config = dict(
    num_hidden_layers=26,
    head_dim=64,
    norm_place='pre',
    positions='learned',
    qk_norm=False,
    attn_scale=0.125,
    bias='all',
    init='normal',
    init_std_qkv=0.0218,
    init_std_up=0.0218,
    max_grad_norm=1.0,
    batch_tokens=16384,
)
Each number is 128 + 32 x the weight over its row's rms, rounded and kept within 0 to 255. Layers, rows and columns count from 0. Numbers have three digits each. The size before them is the row's rms in percent of the matrix's.

# layer 21 attention query, 128x128, rms 0.131, rows 43-127, columns 0-63
092:122162126135141150160137112194076139121097128122129132106127101067176116064113142220165148118113114140098158111147171081122101101191166137072108163104177181109132136100145123109177115101098141
096:087160174111068074157157163117164098118155122109182104156119200158124130128150092067129120125153077135137087117108168139176078179174121175127152075175121101148135139079125167080137098079186110
096:118089082125147146137139124070122145135160143139143148087136152101063166126140129128144091103145075073121172124101168127131135129119147158112102112101190141119155193134094128177166107110094114
105:197138084205152151114123146184064134122086168134100148080158155087125155143143148071132150106100134156140013158161123133135078172107130148157144116087131102151134118069131167105140131111093115
100:081097102102110172185067158106142172071115133157101136189179174173144143187051116074060100110112168130046133112120113066168162147136106090136149141121135143126106098080113134032157140143145125
096:144127146196172165179110181122120192120074149125159129149137109111128129127126144135122189124104106158072107110173111143119113172126134110117063113103054086179190138037134119115127127103147161
098:141143061184155125103116092093133044112140121130162158145123121162154116101090145128123134164125136162109138133084105102150105095149168158123196117169112146113128053108105158104159104067173164
099:150149103142109174104111129127111120211116117107144096082100194189093120058137170131133144082152120151074146085149079168159097092163141122148079110150146149162142127108119124139155207131167186
089:085134111184168099122175130179085110066152176142102072123127120092190139137153168165158169105069092071120141131133080164154082176139107095106160122132100181150114128179135097071176154143160149
097:092061131121106147183131101151218117112093199093171200118147137129129159079194084150142177189117053152128102142121068096126150135150173122149092142129160144138144132153157145136112132103079104
102:125154109088177202086123095101105144112096099168129166131120142156115139144127082127119102137077140146069090141063159083123179096094157152134139157159138093143130070160105082145145136086120147
106:136126101106165176120134129125157097136076134163160094130130130180058074081130139142146201088121111114141145163054102131115163126178085101102099104152152133101074100143085143073092174156106162
098:106037101145147075147095167134161092092121121165138142159042153146143131155166142149052121111109161093091174194143094120087119135114082134127137117141109146150157125131155194130111072111165102
093:149078169157128076148117150125124101176126072160093127166144080168154165123129176174151165148190129153164107205148163116091148163165110109094108178102088125102173093122161122174136129106113114
100:137101112133143149171185167054127103112120160146216103138173142132106085103136157153116125096149121155158090141112185150092201128123102168101102111118166168185173144083133162106145127199101167
087:065065109142161153134177113134190103174120166135165138098105097158131153108117171138120083121176169132125142117148206139102126151179126099093129125186119119096182107151142161111152107172175056
096:083131136190131170143138188145170158136130089127118150083117094101153141138122146070184186124171144102158107161170112194138053139131114148141111128139099121056137132159167180106142106124119179
101:118170090094146085078136112116115027110103123165134111163150143141088119097133120103135118096181113048146156143086114147194181098156159134158153175174121105125144102065107163152140108141151157
098:122124075100108114135119177056076119177135176077160176072074103124150106167115099089148170075106076123149125074122125103130121166138113130160122135168140110146127145121115151142143175098124126
099:098156147140147042176134104128170117180154118154085105168166118038062156122103122098147104151124146105179164172166110086143112107124125132135145140136085160113129078082155077085181146158096122
095:102141124077157126108118094091089083136129118148113128131107162117134148139084060090077107137152159142138081086114135125077102149088121130088117151195157161127156146108121143134131150145154075
102:143107120131153079099096171182101132106141109128061120189102120116095126079135093119083213112126135152096110100131163161166082141118118089131101119095105138182080108157094160171148101169139081
093:164085121120125094068148129087101087161113173100107093104113155133120130092094086078111127172139174150191168124151140130133157093187110096167123109115096137094084059152110076082065127173093145
115:118176100140155108177132151138143094151138146165105119117107135126103167110170137105103123150129111126176131091143105101155068139111090146130142124156115173146170124044147126139104044149127145
103:102130157165107108184153093149158131084134185182127085124183136090054148087124184124120150121150113154063112070140122111107172113153068142128079168093155121164144118120152127106151136138170083
102:163166135134186168097154089162125128113122108128171135088131126125199124092133141172184117158109143147171103131125105101069127106084075133123118112125113146088114085112140016127103092093107135
104:115137139133123190134188116153149078060134126109110125103073151116131123135175133135096087201145125115161211122133139242136074134047101172144095133119097146100173130111190109101149124092153156
106:138182162172039145151110139094154128118099135083149081099127144133126094121094118143152100109156153052146113123117142130167140078143159105131156166093115135099141080141107131090111161129114135
104:190145140134135152214100137157143097152051120122174127103151111127108151111072158142088082160098129178117090120206155109171121158132107079108053084094161159117135173120137121140122113174156158
098:133064113102157113101131186115136158161082145195089096130158093089167131123141109123084178146135051161125082155084122119077134093198117161135154161131189076131122141098142145110068190147178076
100:148116139082091125114137080157119083150123053125110090129097157117162117196139128136179153155112152125113144133155079151175220095140145146150148140112076164124147121131157079181157160120147154
098:114122059174174099100194111085119180107186111134084119178102153067058109121131190128143148148148119117088069114104100134118090133097138102115090170163124073138128129123146136127093164139170153
098:161178130155104145155078109064161088060124161119157138215144174120109195147127122104078066071147160147154179134148120179154110084118079083142128113070117132147098112132196130168188172099107091
106:065129087197107089178193159151078140104150110133104133158149145124084011082134056123130130153086096129099078117114124133101154125117158094122130130143102062152117156143140093105104144157152222
109:090108098148102128110142140162141117058157181173107131134108146185115093101147168136176101125142115076160173161114124091166126172073148130124090134129138080096173074156168152176095128142093123
108:142102156103096160129133120109109143060146119108127074238109124128166083185140096167086090082089136132103139145147154079161102127167124121115070074117131152112187136074089135082119156090146139
101:100157126161065091167139173129136140106100103117101159114118153156113121165113125112198123092077143107151113113128127093155153093108164135160170140105103145145102127104153169137133125128161143
095:150114104160080082096133131093154172106124139184121111086152207144059115115148096121152091125113134105097151164135132154103119129132128171108098126189171184172120185149135152172130158159089189
095:089061066130109122139120076124149123164122126112073145143103101155069073120175072193113135136173113093113120115163121125101096078143109113094110166146160108143125111093105087171123147146136133
100:124144144145124127091087112140096089073156076113080171061068126119137092116123131162162136099149143118138107052158111169112079082159092126108113155118126157060151129127116131219109158136105156
113:171099147128160163145085116106103189155064103079126184149164126114115063152112198185163118110121122139090122067059126112103180163185153104186131081128108126080093127122150192096096159163089121
097:136100152097124161160143083063162124177120138127151129100167117133091173131131105187159086129163125162110131127152120085096154084154156144147137160109136126123092115099152122177127149062149075
100:048130132093108126150139180108137163061130097140164132073175138091106096146132121155089107089143141127141144166120137135103160097187143160127144121134150170137069106161162090167163121118177089
107:135077133091167109132126180144126180140074129074068040121111048110091143101106115110121134099143154110116148146119107009089140091108149131083120111120124165150174154077088129098113099092127141
108:162145136140121128137132137132121106172101117146115104142122095093135064097114093151109123048128112229129175078141124106125159104177134163171124153170127122145084110147116113174138109090085179
099:113132197080141125131068133176121123073100166145164129149113165125145125120173134124112102178092058088097142114213094129104110208132097113121061130135130132121167101110100152089153152107178109
093:176139181072100181129131162159169107150124104157159126164128159102090131077076126164076151077144129088130117091107147169096174119114139139118115120089162112126072112140152078128097113179177145
098:118209133124130128113130118134100161122153109149139119135108114089119125084118156094075147121161109146151130089195049119130136116148092124088072083196121140110105180110127147183077114119092175
105:120158142179115102095118129123066108096100148054083120141150098154138120184156191142101204153196129075102091165135129113140197125127126190117147163083184151174088142113173122162094140103087130
100:123161150181102180100053113115143145140141134127144081142099132150093059129131092101055131129142139142151158097113149128153144123129077141097115141132139160119152058130152144158069118120130145
114:111199130141082135158133116111236108173147109119077103095135110099149089133118122131125047130117126124085147168149142124152167158145126166187170148148120039109090106126115106148115151126080131
105:097145138141142193110187120099156216140152129134079151168080160121174121119096094146114158188164170125157193133133125129128102105089106188197212161119144159110082098053120166125114127143105122
103:166083084096158138121150137196152156086115116129112152183095149174182125173105100122078091139077102108092173113125139080187112132124083099114170170086081130146103170121076087155176089089137168
098:061092139109118102173169141093132131111112098133189174127067118132158107153102107123112108106114100103078048069122145091146114128166092164128115116114193163074116105146100116110097166140090131
095:108123122101150124125075144180127079125099131063126104112148177139125137124113137181056198091160111115141111145142101175090100144113121130168171167129103165095089090136127140073166106157165104
109:085115121102132162147119142175103069104147101120079083209136167123145202125121128140153103105122106159146113158107117066083146102103139103076140146068130120089129135110151171122082079165130186
105:078091101101137165137136077100132142108149134148095128128161109112118083151154088109108138112164151052154095089083106135118174149123087174105067126116167149131124162163093128094092196170115137
107:165160123124155161147080107207118169160117141131114152104129135127101167178163154186116148140102124139145113147085138109136131156125119104189073174129088134134146145116099132091136131180174118
104:180175132116103175080130118136137174120176103098088055137170105168119113157131129165162122195151129147062190164194145155093159147140133155089156153100095128126061080132179089101153126076127178
099:172139153157129108104169094141126101177126127122111162085058049150139132145131224137140138136110202123189152116146099161157125139197171075178151168139120153152169131083131118135136071084129106
113:119083136169089124115081180102064185078153146116107045095166142123122148129084139133208144132105156154089129136146124134120159100094109158125093102069165076055125095106133080132151072178171094
103:062087126086112173081164136114098071186145170126159185073115118159122085114141148127120153078159143174141103112104084120128162120106112155087080100097110108124128135121148112165104155078097139
104:091125133142158110082132189149108163106131109120121083128178125161145131143165096104078143091145099141105052096168108153163187164093098124124103144136098051133193114126125049152057101173063087
100:162161120154115139109130132164157137172112140145101149132083109125169123180101100075118151125099101125163118154112166166083125060164154113190149186126099107118101090096119132152101116152173110
097:140113153121096063166074093084208090078105131111139106155112146180161105128134140194096123183118154181133106161173187124147165186096111082141149136075153103114079111111116178131082153161155153
101:159159071121116201112135164184153117108143182083100152134185097115071180151122151167135158156100100151075152080131110115209111142148085133088136147118161157176114071102084103089144208112165163
104:093114129113188104193145109165111156091075188103116135221070112139135118123105143127128150131112167157129136158138084096142133149100090091118141136103119116119140144137084114094122099143162058
112:118125084137123148172032083091091134083111102087113127158162117144144154134089094122146136054135077080100143108145139127096147125071122122170153145103125134136111112151134109106195138129120169
101:059105102135146142177127161089064148140128144116134095084131106152164112083088140111157115157088129079141125120199111178132156189107153146118125117135095113086124118065115156213102113142143143
102:104125131142115112183115136150159189118195113105055161142148134128146156106119163063079117143160125083123108159133160113118121145178128203097108137097102110116153148126149099128147092143120130
098:158149114134156166126158078174106128151098089113143147175156165123105152155138151139120113159074126125100180075186125141176137104127113104117128141138090085146037100158105139179123094121138157
111:153173090118158168112135149104040063220181072146147123153162145144100099134128078143100050121163116158123134119099117164145120093159159104138124123129098122104120159069122121094115162141109107
099:124126171124090080112063091157130076150076137105135131106125110134088185133148089143179113176095141095058162053117137094150173146156127092179166109102109181114110115188054186130102094194081134
114:061043059124117111174166116123190098106158099144175134112123138161112105132120210173170150097126078130144110106129159147135169185104127149116139127125114142143078112157124111098126082107141095
111:104062057120113090144166126149155171138187161101112143157107102139137141090131100115123121046144091187134186138148142085114157095094110182143104143152089101106124171118150131148120118100114161
097:127171094140157121142138117137137103130103109095099186046160102119175096141122146118163119053199113127115109155155099158206132121184153120131159111136143172115103126099124130154115133137119115
100:057109059091164067127104133124109105130068176214141143062131093126110131153147117142167150096133164136093100101111084126148135109126115129152139179156096130085112140067124118138146157078106146
112:205150058100136132184134126100084097175075185115142156122118111149121131117167096093141173169161204112152138086164122134144072125049104096127135146142122149144098149134142137102121125078150138
105:126197179200160152160130110124139105144129177118188115124117077149148132097137096164123101146100115141066174087151133091102092058111156144117212159117137124109157115058153140166098119132132143
101:174090189123103105145130154154134146118117165120090133146115117105135143113112087147197123122155142118143065080149184197115117080146100093102113108139092097055097141137105104142120125123116159
101:151163117169147111117171213122147138145106141107164121053175059155144131103091191111162131169162164135116146108154160146101175128094149091200128119117107120195117128148120134186164117141087096
098:011182160164129096140090154128165182115146179129112086141121152183146128148062135102112066117122119129112196155145096104112165097118148162139080175133179118188076108162097113107108162125153134
108:140128127148056142128170209097113137146113130167160156040104111106126123147159204172152100127166121149134085116097145153154154079114104153082116193204113088177152056144120097157167114133184150
109:114161122133134126119115132164152086143148143129188129141180148066162059109151078126145092103148143094066164071186126021170114088096125067103104148099119135083168157153110159155170099083110079
099:177115106113080158104082125104116183179129118116151115103114119109161182042099145158135144150146138147162155095175167131131104059234136169095088101138089122142147154134145138111085145140161118